Part of a small language model's weights.
Size: 12 layers, width 64, 2 heads of 32, MLP 192 GELU.
Architecture: LayerNorm before each block, learned positions, no biases in attention or MLP.
Training: a variant of SOAP for these matrices, 134M tokens, 4093 steps.
Each number is 128 + 32 x the weight over its row's rms, rounded and kept within 0 to 255. Layers, rows and columns count from 0. Numbers have three digits each. The size before them is the row's rms in percent of the matrix's.

# down: layer 8 MLP down (transposed), 192x64, rms 0.358, rows 2-101, columns 0-63
# up: layer 8 MLP up, 192x64, rms 0.42, rows 3-102, columns 0-63
down2 104:184118102140094145080074175145172085158125121145125094071125156144132129110175151104122122110109138131082130105159124173080151131111100165199140163158096133149161078138189160204139123096107087
up3 105:131161139113108125148145157153100066137149129065141121101176167125046135151101157114146158117113159189122103139195117130190120167127155092144180127141103110104053126047126143107121158126131094
down3 094:095143116127151009082130116146124160138087150090142092066147162072175124096116120208127188099145089150157145152121113144118093113091103155150143141133158084082103145119130110108138118147105114
up4 108:096078199094122124121193160190102171142141133148173061140155184138107131121190128182128041179124105132130083135085130138103156105124114142126148113137144146119146170162145110128142099111088144
down4 105:089125108169107116103111114150163131123170112118131104151103121188100107091165219113133134040124154118169116181170138139110119106098093126085159106200124164089120124103097120109073134141186111
up5 089:165085142161116075124118116073176117084159188097139098164132108080106139101092092152084133108108157174171085131089186102106108141129161062103148113075125192100163131108139100125097149112103115
down5 080:145079100142048122155138179137150178178114114174096139111132188165157106145157200088146123155104102125079090152159141163146136128119093146155128125142064058104095109114123179150164144128112138
up6 084:115121168125123171108124126075097091105110112145140139068089136115095176154127110140142193157101111118129186127116100097117142148202118124138114049198102124147067165128128167159185097081137112
down6 073:088130162082251112079142096131113157082133113137153127145130146086125129117118120129051126149146137140181140128102149161094104126114157087157110126098104153164146106122140095181148068101077091
up7 106:132156070083063099166121158104163139117107080108081128129140128092086114143138113142160097146182142079069120115075183073132087135087135210138115086123107094128093131138140122109158150116113178
down7 076:136145127127159167166101134110100083148101097144151139169123091102108082184215157107137119121155127115151152179131170159096107083136133172183147156125127146208159089147207127142080107116122121
up8 107:117141132142169099150132165130092081162067107119167196148091121207140122140126117123083052120157179155089105115176126065113120144137186134109130083114102118201142124121112148158147102114121153
down8 081:104101112139171155146182084121099121128142121103155131160122117098129083163120158110062154116162108118117122200165171111163105142083115167140145061088089207135120156176115136127080090170154171
up9 107:123103132092143108154120138126118108116150125128134038069204142119057090172135098094123121132110146169084159153115170140171104114110134136088096124098143058202112147128097165179127129143165145
down9 125:187129118096138153134062156117125176104145084143098097092117185176125051152150096179130119174153174088126144145114153106138092118124154128097129142136193152101124080139104096124052088160132111
up10 095:136087097132114116193134130127125129062131124139124189080109117120148164112159102125169131106084133093099163092159119120093146218094148084123134173181148147120170219167111151129135135140111086
down10 085:056145144119140040168162108094072132139125110146166123113157148129157149185154099104118163103168138220154087103123168116092125077106135124124092109108077141136106162111159119108133097181113122
up11 100:173114121117181142129133160111149135142150138117165096104167088150130135167096087074102164153188143131103109136142064158213075094163095094099160088105120159155110142082099158097124119095131064
down11 110:108135076205122103161147143139105107072138075133127190126145142131112087078147177120148136152108165154220126141105202091116166146114118130138121153159093144117174191132138139151092085140118139
up12 124:116139121140129154139163160139121114141081125065132126146115096072111159111159114153132109143142181070117139137137115146060125168044178093140129050078121055144109145110120174150192114147128135
down12 136:118097099095141032142128134134153191104145170060136117117183103097091204105108105153122072114133096142124146115151116126126142156135169102114098122117138168051135198120098149108165139137145117
up13 086:140105111114068180099164082126107106163106174145124130115080122156076099172125120158161148146128099176101103129093130087162098153118178136081116145095116042156111136125172099099081106129062096
down13 088:118120169109164069182133141137116126138138074069065118135173092091122189165124110094070119134110150094112099141115172173101150107156051106130105156180109166098121114080104173113158108124135119
up14 097:147126134112194112145180144138144147068055138172166091124089100104070131106144071117135166135169112103154174127139136090118127129042080129141148080069105137153141165135087142113121100149161118
down14 106:156165108202109119111103143143124092139155129115142147111103062166147159215165130149191130097161171098092110095123096124098188083138090106151079095110072106155107170128112095101144152122129152
up15 083:184118114119079159169126138195103148125137178123164148150109083175183128112068109174118140148185161100135127161088169158126121150045174132134130176140111167152096095149148084119117156151100136
down15 073:094145145118135148135142097109150124126171096132101170099119142049088143178174181107093100088063078149103136076135093103173123099198071138102115094101158128099176128110112158155170136104146118
up16 084:117102102157124105073170143112104143093163108131146110156118132165065121198072129149166154154145041116159154141152098151131185169107155136152103145149049143122120181079161119150141159101115113
down16 084:115131082060142118106123167166131155069075107158166154078144111131117113105088116086132153136133143091129066157069130098133051147123125093130124109136148052160128154128079129120061087126133160
up17 092:161083159108114132195157165065103087166114164096082154112129110170113151108140142138148046141108150077102102111154155112085109122111172138117191138147100078098090144111194098127151141086114124
down17 090:155140117134131133094123145112143115081135108057088169128134069182132178168088113139098166205121130118085142083149137100182121099067074101102153094103136104089126202114104112133112108156150108
up18 115:138096072133139103147135103119095140173195146108124097156176113194083098182106135136092109156151065130146105095096184179165167146113075089127130156162111127175158124186141170103112133145106121
down18 115:135109170105102101127172182088175147117095141140144098064164090135151161147137105166101071127139130139101124169127089114188136146153097077101131120176186119085053190135084130114119087114114122
up19 093:138093106112148098113164125071115132175149067069145152145138134176120161158163122152133102172136082159099094158102116106189130143096076128083174190137167170098109150097071102132108113120070109
down19 075:065128106123156100109126121152114151113169169084143176109119140128099137145112113165091156136119136138146074116149181137090145162088122217173124151090151129130086108076213102069082110149155127
up20 090:126115146106092142157125111197102140167104172124104157056167130125109097149120071181045156123127153123120162039098159115113124145111141132162173119118121162087132158153068134179095125134148110
down20 094:079172107115084157118159112087168109125119081160098160171124041102101088157064150159139176157147193089151101108145121121158108151108100131086141089156139087141133158072114137116124133095176147
up21 088:144106075125092091189111107156127147087127165104160073123109080137116130121099168110131120154101100093137141078138129121187246183172169159130084122105110136100127129138150120096118127124131186
down21 072:119111173165156194126173184126109122153173133176162150175186156100133125165139115115148099153097145204134122102102146141097099121120115142094226122139119125146113168105152172120201130148119145
up22 082:151131160108095147151134177103130121118160135146217115131154180165179154132187136118128125102118119084085101127105163116099094095093071201078132135151128125101171087102129176138116090185092113
down22 082:049102121099117173156146142102096119108097114129037145102079113158086133135105100096141137156114167104122153132083062133138094110129139148085084113103171109186118103121153101079158144087187109
up23 085:105198139115173187151101144177140098086136074137135124117174112109132189155151098118150098126142098182070101099115079115106113102109146099138087131090146096125220136155112135121132158081115083
down23 080:134119100107041111077166098107080157106115122137149096115058100107047106103107086147129125108101124107116166092139181116189139115144073138135112159114121135135060127095151092136121084156165098
up24 091:104087097139104116166113196122130111072107106089135134116149156138058113106153155198115083110094127149142147084175115111146121182065161165133127106159103129101090151105173139143175118092087067
down24 089:099187147086128148099073107175127165079153107126133114190067068112127196131131115080113115110146100114144095125132183116142115088124183116157156147095120063104161102149127160070129137116086144
up25 134:131143080139087185165165136116045159106143195108121106122142119137137114168105113091145130074140137157139166124107103082036122084117106096133153165121103133160153117118178114152151118205157118
down25 138:099180086124136209143115155160077153171109160156146151168170177187084107148157157134162092067125156134104137154148165130096114110098104151119111109133086130099109154093113115093142153124178056
up26 092:137063152108162132149172128173116145141103114141124170146143179120110125118058139162108052147184097095101138119134143111108092140151146080100178157105081094179094176124079129154091109158080159
down26 089:092190117187123168189162157052097142143091172042123120188108157144093171138096098088134139157132132150156131126074146140102174146138084142116120133140124113130111165127152095097146107084143100
up27 095:137126125151138154172148102122129102077128170051162128145147119167115121105141148077106139115144127144179143079150196133073140203103133182126157143164115133140181102164158157214093142112148125
down27 085:135133131098121187163164138095137170151120157158120128138149159155130124145168151133142124180156119067124143135133162128138073192151056156093208165123138124102130114129124135197026150133132139
up28 079:155119165164140139185149123164128115127116101137122139095092096128108182145122116132178096184132112151037100111185070102124156186168109113170090153154121117113136129072108164140105081139200127
down28 069:169098159091171111091131107141149067065064110092115142158076099125145141088106103137144180144099095113115164162185130164048112116115145105139094140144146128142099135135154115106074150146061087
up29 103:183164084147163112134128164084124068113147154142176125140130172137062127132158112180092185158059138132127106116129193160177136167178127151154072119132096137155116114147137090135162123077106100
down29 108:116079129178137154111164122093180147108140141127129188077123167097107160121104132152133144068103089151089135174069128114072173071116119153119150079131154175122126179147159096072162156109163096
up30 083:065129147103137147143222063114163132086147205158140139137153085130120104132109151154130116132137087157175100094129175125184108080108130119129163185157141080132129124095135141185092122144114172
down30 084:079179144112121121146153160170090165142122072137114081170099047157125100154119168109114140086141110112167119131159153134089105070093056109175094110146139109139166189119136113102187129107158140
up31 103:112167142127105122152150157114170166085108135086180197125115161120116084175090107094153134159084181123127080140131127138179130074166125124143135099133118113209086148063106165159118126116068123
down31 088:150138086169123128127113183109122112141127126112162163178129150155112163090117107144117086161149160148124142121096115147113134188130100091082205088134059161188125115210124126131094114128052163
up32 110:078144139143154105124103148159056125084094136114185112088179124133136101057179108138093130131111212183120093119170163110112056166122141106133133158131111091169133120168108117129137123078146157
down32 090:185133145147099137069185082104153116156130180125100095149102088105057143122090115155107176208113131144149107122086159136131147080173128103197115106151165118109108091138144144097093179104135130
up33 104:078131111139116150104143114082166129080123153088127084109173140161167058132148100134130196107120131168184113122109116121096098170050138151158140133070140190123171092181087131125131114105159159
down33 102:133164173107161184162116129159137140093081187139134094139137168179110096101110157116176110117117132055121184136139105172089055158155089107157094162130169086095143123065141154139130148100111142
up34 119:150065105078134176128170138108136142067122162116155148095151147130136133186108143169093066159083113091169122093108130145116181129133088138149146124112148134086087107178083114143141143174074204
down34 124:151191149107114111166120114095116156159178135105114154189109130097097150140101078117101097144160143135143102076203138069147098151144111101071104058097106186149128139091132168131170102107136173
up35 091:088144073103137197170079125123119137161121154139156097106151079122116088175080105137091183141175133108091135105096170160153105109185101103121180171119106108152152159176138099137108134090172075
down35 090:090135146090130162158102134119127086138112082166129138145140097174088168124069129072120133152089128147086084102155083168143128179150187179170133086144081128081063135086129136156143138129067143
up36 079:207161190166140183105168111124105118083105102097142126104149124172102119140112139164061174150145157086117118132129103117181092101095192124101130128167137077142181102116120075143090130152095155
down36 088:103135103084150134198113094187108113189173165116164150115117099070173144120159128087171074106097094205133148132122125142098123126158120146103129144078094145153060119111091178141110172136120122
up37 098:158151071157160169176248133120128123084108130122109153175127130096106146095093148153139127163120117143145159147084129123140152133096111090097129083091088103160156126062129162093169139162082104
down37 108:161119124138184155142126152153141103142154105104119198146077098096093075172119172141081178137085130131202124118148174178152118067122131198069122151128135168160128187126141146120115123130153119
up38 107:075102164136108144119172118136109134098073100082144154081119126113109141147124083165155133190163124121159173136138104116075043093192124092137168099163124114110164151176099158103155152062118122
down38 107:092132172096057204095125121109118152084088112150094125139157129107151148139147163088159151161143129142068196135126069083150089110140115145126140123134116061143094069192138133174100141140137120
up39 112:138076088095151168156190104120095113128111058084166145173144132156152108228130128090125131157150175184101104138062113127129065148093137125161124160139095102117143151121134108144129127106081146
down39 127:110123089152156081134163040080132053137094148124157138141146097144149077115143121089123125112142116155106126087058143161104115084118164145154149139153108171124166112162113168138131171213135167
up40 107:132142182126116113143135165180170163136055147077102146136162114129113130098155090104116136064144144141132132169119129088121101134089120190132179074117089151194178176161072079127144107153123106
down40 094:105128194112115122175132209145174150138104173126059100109155145161138144089117141120069132089094136149110148154179100144149151078087137132146184096151110087134111063091156108099167122097104157
up41 093:119154157168175117146140094093123150130097148173164126119154106108144116130135137159110060139130123186095099137149159116080093114069134132120163201113125162128163116151061128229114123119160188
down41 101:090121171129187149192177084140150113125109138175128106116133084133084121146085151082156124143137147181129147102119114162150123115128080134197130103202156166113134103125076173189135172101099090
up42 098:114151132165172184107166133066104091117137151129132172164182123041152099083143084150082131127121104123104129082140099128124108127181136107092127064170165174135149124108178154136176109127168151
down42 120:140148178146136193149121186141135075117168089132119162153073123087109117120190091092130101142152192110131112125114191166134122101132094096103143089099131143178143132112158116172215084111124131
up43 080:107188209124162123106130124123145075114175152122164138067170121155126106133102131100178146078182125129139201133129156113164113105157116098071095157123093123110123070160084138124097121163173093
down43 082:155091134137056079114106112106186105090080185142113165136144109120125131137042192156050136112119155120141102119152120124129171155085160121098135095159150068094116097106146131094100117092103125
up44 106:144091124086109107124165127131134167110104064159111161134117164102118101141175066142090072111184132116152147127111086120183140077128116114135163089071103185205128129186117128105177085120120124
down44 099:093122125117146085122170056093107178123140116168171077159156095072076067136129155111080131075149054112196151102120102151118120158163155115125126081144131159180100123137088133137138117112115141
up45 090:113099156129160178176171194118089091135123127142166104107151134117120106190167175073139193147134108152149175157144111115163108173078096060093095129118121113135061105123128125124132159185148138
down45 093:128157078140115181110067134140163151114183105164105194138124112101125184143100151125165132120152150163175117173130138123121103127149078123077181110161125158123097115090105175113205051125114144
up46 082:189170115122088176094125154135137122139144158154092100149074177085180144134099196074091154179148127112094115102106142068151146129113181126175107147067097096106105078105138123147155136095113136
down46 085:105124139144170147146177129077131144190135160134133161153138136125089148113085154196126135119124104080123104125075116075163107123150145116016136093207137164136111135094102110128130108067129104
up47 093:121145108125119139171152197138087130132123116131092082079139120133155060145134116119134132114102140116096105154155027118126157066196130206135133143145158120138083109146071098116176109156089120
down47 074:147096112136107112112163136132190123121139168081114117092188153115116100136175119091115173121101149191145092110127135100053127159120178135252133123136076154134118138087116125105144153159130102
up48 108:161116097178160116158172125105149092112104165176097142204124134097161074169098156080150146143170139178113178116124121154113156092127103122103102112117082142148068129152130069180181124076123142
down48 116:163092151123114168120143155071091089161174089146107156092119148150098123087121092112197143161181159132164178121109115186141208109110110187089156140159119141130066133097117140146108134134099171
up49 092:175130097144108136180143115180142142067115116069152144104107139107143100123132130174124173120178116169168146100061058143147110117093150093174146096121088128179151079088139193149117083130105136
down49 090:133159124096148168131089140068097133131062148184144113156129194121085113169119152121105096161156139049105128124164143155099120188143171136154109151148159103086117103073124133121058144104087094
up50 102:083107115097164094172148127104160151116107113164138126193162126113110096155168112093106183094110135147129098116109168134177168148149123134085179115170077170119161158198113131108139139128072211
down50 097:152096143079107158110115141190106169113177087201144100078113143114125145132170139169122076154111122086125137171103162122142162120174124154128116123073144068164128158105149207149141158098101077
up51 092:069180178068128111127140155101095068133120125107191122127127097096112118139076134159144124160122156096175103089167125122107154159114130203178081095155129098163089197097150155127123114150147156
down51 076:168156124134154120138130196106108143145193106085120111097108095142125148130139098154127084126103160101158105123110114013161160094085174078093178136171129117146125120181098116112073120098131159
up52 110:129126125082118125146148130117091095180100179112112146148146125103116176213076101119148131136164147089143082166152111040173085126131125137110182123107070126153104153169095160088126066144123132
down52 118:156139121117092130083165089159143104178107160144129127177088188090169148103183090157135191123152167145091088185117125093136154134130173131183085091103115110151133170100100154146085164077145114
up53 108:124138113167098105172183139097171140150065158081110115068083178099159115137168113113165128065093157108121095124099151057099153119125121095153093131166079129173130112118113140160199115144121156
down53 132:103103146131136068173149113178095154076112120164170129179121109081092132137083200105075190142111116094161138072083134126143153133134159123146183152089130129142128103127202129165129149077112125
up54 087:160176120147110074135138092104103140098148105128118132157146176168097070174152128073134134118149146132132153079119120137077102176091079106032132148130067114127152128176145130125124105104115047
down54 080:126156161180066101149134129107169188187187168132074146103105143126136148156141161150151144164157131132134093113121141091089107120104145145109093098110071149083099111060105127074072156150146178
up55 109:121100132133097099142124192122074184132066081138200148127145215123119109158090145096125123146107170099146132101083071104175118083096155114106137118104080120135131147100048111146128133108125129
down55 092:095133147137148125219090085111124172117164086111154093079128147137096140108182171156129153131122095136200098134135162170140119088119117130182147165084133106069132121096130184162077112114122177
up56 109:126178154177127148161146188130096152136122117120196098133095179147153111104155149091075152160142169106141159069190159106140133138133174076121147100085135169135132120165077077072121102163146146
down56 111:120151114140090097140159132090032065107136138112190129102153089104114145080161138107134121141157083142098144077103151114121156133128123140118086137120083137124031198111103119119124135168183106
up57 099:158203059133099151180174150146131107100142158107142137087115168118118132185118099164170068128119122119102166127107123122141142120165075143180162069155110113150098053173090152160161124119133124
down57 094:115092066111135099099138070143137118129123128163166170097163054122184102091140155141107128114117152149134116170145132150055169120147129139190120202129119104145159079147179079072132138119092111
up58 098:103107094145114138136149119089150175105146138160115040131123114070165073114140098105114068187180163151166135119153139219122152135086169100103123118140154153142145168127077136162169142156121115
down58 099:146140068101101123139140124160203092119139183122130173155144082130128160137125162157146188134098103095181115089111175186123180152121091119129151184117133108176080141164135111179169168119165110
up59 111:120093116115134094168161181112103117115116127147168171096178149117078123134036077161124133171081126104139120144125171091163153127159116163168172166110107114193170150134093158130083110131137188
down59 118:113123149185123129142142124088074149166191136137115076111101182086106086129160113132197113155156108117101164133134141069107109126097212119048120127165110172144106161142121139097103143169145155
up60 101:181101095082127113152184118166117126119048174137093154155110130113150110091128136090106076066172157165150170082106148084149155154106135119131148106111107117115178140165125176196113088167103114
down60 082:090183118081133163130083086111120063145162099134130136098149176161138113070121177153120163159107155159088079171083111143119118173168146192159114171136168123172139100125180106115134178148126106
up61 096:110107119078130183094118117140108040075136150106102188095110119095120100140154181159114083159144084115150125104111121070092175100164136090196118086118145078115085124135123131180140156134101108
down61 074:131115108159109147114116082121113115135078114146119129091161138120095117049090109148069174141104166113108102137105077110121121078121076143188123150173093196119127093176109123082085144205126155
up62 115:085151127142118185127189130138127141180063138103107131097110084111149141140123086137086137142149157149088148128156179100135132162159161103062200163041117124131149119148091166166100087152158119
down62 136:118099063077107116067091126097149123188114166161129163186168141103133135131190141110058150118134116209154113089092165168105117141124151133099143144129108107188102159117105145135105133096090160
up63 087:131059109157099075158175108174082170151117130169105114089152176175161190175115133138146116116127116107076119156157158123090128092150134150096153186105166101141160158164075144117174171115136106
down63 077:145131130143190105139117205122077158144117121124110165070148174139166137116116099102103147129164142118104190171140097113129140139117131171092124081157124111095109139160156086116029104093099061
up64 095:104111134086143075191175163107172154120012143138098101143152139120207095132145111108138122070136140137132100109151129133072099123099116165148148140078140105128132150167104099172137078116139139
down64 105:151095074091111145114064146139150090149141127172113169113138153142078082087135151132120099094098174133137129121173058152130096144137165122133143126174143097072158074130099053157125083120126059
up65 105:153131087137103081088100135147097164067061149130125130098205157091128121140149161151136127119111102124141125170083171085137190157135132099129154115097104109151070084123116155093154071091186167
down65 107:129118183142056120114137101157146091109168159106158139192177064130142154121103107077143119102101089166141101115150112150134068127112127126172095106077086120172165149124142135141157181189072101
up66 090:135108108110163126122107075058109144107073134117131113103180156128117127173160131130164120135123056153183182106060160119156089063138085196124144128144108068149107121145092107128153130111116176
down66 090:128121147124175104099122105160133155136060134126180111181235139097097139135097120128121129147121153064130136150116092200128180145104159132194094133131088150110131130101131135128135149090136048
up67 089:173127110098140082086126159093168080135083133148066144145130107057105122127066102082128085203166115136122164167124132143102076127070099164145145095110113181161101124142142115179152137135153149
down67 084:185190100190130114150100130041132104112131088074100124107138132133100120156123057144173091159121151119117119102127098111188181108132182121155149067129105175111096097125151122169125135142155160
up68 110:219116087112184166163125098090122148187099112124168103110134130124064155160128131145128069157161103121144112106142109135097098089085087116185138111090173135089099121085124134170193128147102136
down68 120:153153121127150167106186181192119101190108137171128136146086123094134142150149159089100119113167105078106206183186140149135091110098121132102149160066097094151163112116112186116128111118097114
up69 078:067088155126150097184138134109105070136135054100119135157079133148109092099130136148109147132134148148082115146098126103093135134109066119095052105106176127127178216163115106117136178097136121
down69 070:115111141101098142147096067137120178122125122175096144183092207125161102110145074141148082110100140121045141140183111089143122125119109165087051149162102124084122153122120142136156092120090169
up70 095:132114155158136139158095166132062089108131156136114150053126180121102136210116172094142161073123123183161112100127093183196113119140126114116132131127155091103086136102104153065149114172103116
down70 078:098151128128163126150170101126112149119141189112107092155178141179170118131059177074096171060161116118158171108113122188177136132098133125171106149183121121150117113153108114072175127128143178
up71 098:129129133128065190091169146188136092166097155131132144125084166158115153186164088133145088182215096083175144096112113106134081093142116134137144066133130100135113083100127138106157144132095126
down71 082:109161167160149153129117153135060086097052148123110126133159079165166095149135054141103166148137117138135179086151132145043066153108094162169113138135102147121122136141169133087161136163111108
up72 099:132129130177081094158079151113119117121187106130187114164165107135104079117167090080121144146151143121151201061114154151131084156111098068086140120140142179147093072126178112096140122089151118
down72 118:177042109154119127109131092162121096113112155194110146139140157165076108127103162103111131111155159101104130132070091131138107036132092167160137118147185153149086140118115156147099149132098058
up73 104:098076128175128162141117133082083115178119177109157122153092131077160087150104141138094163107112210128179112115140129144106090172143116068134064137117093112151142182183102183138134132093102139
down73 088:136116114152128070105142157066112114119103166110163130155115094102130138169041142115075151123201167141135161134142087164102189161150150116121110070105110098065157141153114132085113111095082098
up74 087:140135103113082197177153201086113171143162117179087185081125142101078140109105182141132119127120096134152119054137122167156141122129122189158129171152099085100121138116110098175085120143128145
down74 086:180127131128141102180127162141127130151173089106147134086126127160179146075191126130190154097148157192173148136130137172127177154179163132145180203169138162159117116172116109125124171117097127
up75 099:123148131131078146178121186139130155145116098117137140180148156167047139164104089070203121146146116088110152107133076109155168137147116172100061121130134129178145160161157174092152122157098155
down75 097:119154135103196123117078195135133148112082134132105184181155140104122177090095151079098186178138177111157133103116111155159141120123142136146123151115188073177160165119193142117122108136089098
up76 104:073117141137140177135141094096110092120099097097147151143166115154109090120109150098103079115169135153100159139111071078093073168112093166138105105071130138136096097126089102146167082134179219
down76 098:079175151070120165162180156140094106180146147135135087128099164124107184093111106116174133103163116137168168155087140110152095160194144129056126158170106113142113105097127153110161128113178072
up77 081:120121102151136118069058136131165109109144109090164081124167139095099176094135093194120190146101143137142157093199171132111094082154157136118092078109111117110165094162074138157142120154094158
down77 075:139103099149066218140174107089118130160111175135105102087128099208083085159134184070179087134147164137102090124143098146147154139111133092179128138146102111127122153126128118098142119078161120
up78 080:120142128101152092158115148147098104106110145116193075075072167199116129104106168120166136137195060138136106181135117140102130125078121139139144156130196093166172089122122183124133116084100135
down78 080:097085114172107192120105176169139187115153115150101196127170161072145151152148142147106168114113194107088115079112123096138118123135136119157081136165097144111102105105152128072096118177190099
up79 103:147084175161139093126115170150142122166126180099116090157184155128091163213088178096101084137169080165153194116138125194154119170102126145100145130106165105122089165111131139126131129165108140
down79 101:128115150124148137094128069129150067166145112132141129150130153130149144127194169080126121079145092189159097180097116138094102102124144147161099105096115210139091062153164090089097153184109114
up80 109:072153142152116091166101161139105158099085097095150130137101180134110102176172156148114111184130127117156150093148200155164104103106095134154160129168104048085096150087121087112168166107089107
down80 116:116117151123104132074142097134102125154165116141134121147146045143132132106163123105157122072076096148155146088163166077068134128121082160145104098133140170167164144173152151170183192192157130
up81 099:101119098168165146181165159087109105160060163152129114151116178097112103130115147061150158088109069119163137066134177139085110140104153181126124096127063086175150135090105145165135150126123113
down81 102:169102147152096123084121110148129207079138135129124139192143115138137102127134104176105158120120132108175121190144188173124118089184104105180156153073155108117151102108127136161116050163179147
up82 104:149203137128164154141151136118122084066063168121153108157069066063188143154157134126103118147146096117105167107143114073084129175133100109177120090112131073136137124102134162153115093142137155
down82 106:126194147070173093096086056135143155115063162146138100128164138120204155121101124141132119099106095146125113122130110174183099117170169142086102066112191128135104140117132157099147171102136144
up83 110:085120189179098131152134158112122140130089155098168142111145098137175184129104143137081137143124104053141172130120139105130119155094158150088127108110093104189152110146119113100156027143182179
down83 128:149067106092113149080130171148171059123125140190120134102119132166155131091155139115103129094134154102069120136197093112151121158135085139126119087138109109182096165180060106146155156177094101
up84 102:180144126116142149156164105104123106120085093150105110143101119193140105135194133093102106155152124141043099151137139096121147137154169133131109052059076152123124108098114155061178118177136101
down84 075:127122132113129085101112066133083133131094109147134144121118166136204147086142111120102184143156161251119122166135121136152132125126143143166074106131107103148130070126118142090087092112108055
up85 100:150155078181142083129141166164089154145089159079087125109179177124176117184140076102119128090069090118165136083148128126168169172160160145156094144110144144128138101162121139141141140152056162
down85 111:120089153141097120164112155135172128129140129162143121171202128136188092139108141181086153106130108110093157108121121062137123125135146200165073085102102157165062115110153185163163115160145086
up86 090:176151146108142179159140115112108101117087101119140108123126163105133096163109107156173124112222117172093110118042114128111172086152156182060151132138174147159148091165122170112119097093113102
down86 088:123146115102113111139144178181164136116135156130121192126145073150153145149127137140091143179096120131098132163156173188170142096055123088211090137091100132100130177171180117148094129149131170
up87 105:150128153122147126123184124102087145167108157145115173123128150102135185158028113087082158137103109133137126127126075131160085167115085125080115189098134103151092083101063113171119072129108136
down87 093:103185108175135147116140144132139138154190123107103149089202076102086145146140116110082163176110108127132166171128143110136118179096180137067170131114156178145122083168153135157145138067161175
up88 102:094169142085097119119083226108147105122082131125168100141114137171100108155117159131128110110197145183117108113102164136126054134157109207140085114160108148094101151171156111130132135150114175
down88 102:110202107108175181140112120131100126104095097084108130100062128156110091140098176131086105133146180121123122197105123133147149157145104202145109123098147147132059148126152070107119114059147154
up89 109:166142104131118163172172095175084099161135057065135075144151152116100085138110161130146098200137138166113167084099171169145152100122129126185150155106136066120141094141167117168088115137139130
down89 083:190148124161108083081077101154133150085090122123162155122149117194174150128164101140103131207155161123143109127133099095113155139154080163132148128096171144134089083129146124135033089129092130
up90 096:127163165108177140147123160052134131109137132074173086152110089092122151068137094177119145137159186149074107132176109156104081120136139084098155096139149144152080184168116157170102106099119163
down90 099:107127086129165125071116147072148091133130095111175134140164120140137086090139193145129159124166103156119127166117065121127159117094089151038140067119108104100087170134141090109063115143174122
up91 103:125089123046130109133176177094135118136082110136183116159154146100109130128084156136106102181173149170087102181082085099176094177127141074116129102122113141111107154106135186085161097109095124
down91 112:098116120119173156122142113129148108167090097146144117132119156130069081149087197177174143115116145122111062192104104165035077144131140181184123111104147112104072121129115138140163105102126128
up92 108:118110114105160111167158155084072106131083090144113127131124117084155135155138080152179151159160140129189125102197134065126125160094148184162177170107109081101148142125070139083121071131163135
down92 136:152130117073218178123116114151044118189125141161119132149191158101127167126123132090162165148147095124106101170124106115080115114080105122153149138144108146084125093070082102165095110133138094
up93 103:102131118108103170182120111120152142080122135084155136132129144154151081116056095141146155197165135072092122088110135117087104085113133117125208126098102137106177163123116073086091132082162081
down93 100:127157060156104145114095157101159078188118106234090153126181107104090131115146177110103106149109187119110071139172067129112145148119148132163120097119148083168147125150122113113160118101118132
up94 101:166148138163099187189149150099108138122120167129114153103116084130100108117146111143101106128148093138057183136129158146111080193111124206086196165115139142103088115098161130183106121146086161
down94 087:118116110097154129184127183107150078159150080126095092105121097084097136141084155097076131131115095086113157063103139148138101164100100094031170115186133154111143125141145107145119150085091090
up95 100:131134150128086135175125150120162080105102141113119097106112146058125104159099173172131147133189127134118163130161156049229087133101111157163146131106073115128097124120137090142144113158200117
down95 110:069138136079147084146091148052124134156142117100088121160128105145159168122106143126141089132138108183136170104084138090033171210129147104101108092106141146102086142110156083093148137136120133
up96 098:121147124137123123152137147076102131147091139104107181174142174174140103135136162105058112157149152097157109123065202119078091140106119136100190063085153147191090129166133132130143074114108134
down96 075:185096145143101150116054107148145104100153097147170132135113131113131120136178081141190141073101073098064180131136099141096129112186160140139135142099111143150177084126105144138057139131067103
up97 097:155135136122147145157155080134155149038142148144161046119120148110123126152142127140091118144080104067183139049145128129147136128214120120146117121076073125117136155122111116146119083187102137
down97 105:116099125140113097163163160150110163124119072127074178086086122149138110108113144137142090137129114064124101156142119135166206092057108090137170118152120122117113088157092118161106126124155232
up98 105:141134084181142131129164111124136105151090149117138091110163138143136099137133110142191165120089183152088101224110101124131133110112161107096133104128081133100115053157093109138216078107084144
down98 103:146106160147109076209143181133108078138159081142090114183140098159130113195177120106143145096136147126159130113131111135040084162109119102171118147144106086158139158085079131145122166126171129
up99 084:121163106177109150130153151167130086138068125143147161202109142085082117185171141113133177136158116115141130102147127168158096104151083095166075133116106102142073142066147133149113144042118100
down99 070:070136050137054106116101159154138116118180122080137146078118151106151100103070130089155106108132112144136162151086122094081084182082179147089156138161136159113136103168153144111141118148131187
up100 106:156086100090132169106149120106127124120123193085151102089130163089085125132153113137108143087198110165170153118107177186166124060145145077148156087143082077145095115146099133061136129151132153
down100 100:144111102096128077143061119121155135135157146069141191158107126129176144124169133122143129086116090117179156126130191131101151146099151090110141143186145159103128088201153130107074114156182194
up101 121:080168117091133074106099163153141126112112143120152063131159128060032139177119116144097116156150119121123157154154092167116185125075120121126093097120098131104099169129064112146185109172147122
down101 101:098128129138141085111160193165176134113149173132155108143203126098033136103083098107098095150117117136071145105119128139097167160128126068145120125169128150113098156146077126118187064119131138
up102 104:117069145152162127169100112164149141160118139140125160120099156115141066146158148107103166088147103106111198088144158154115140137095075065131161106096127056088089118141117190083156123124100192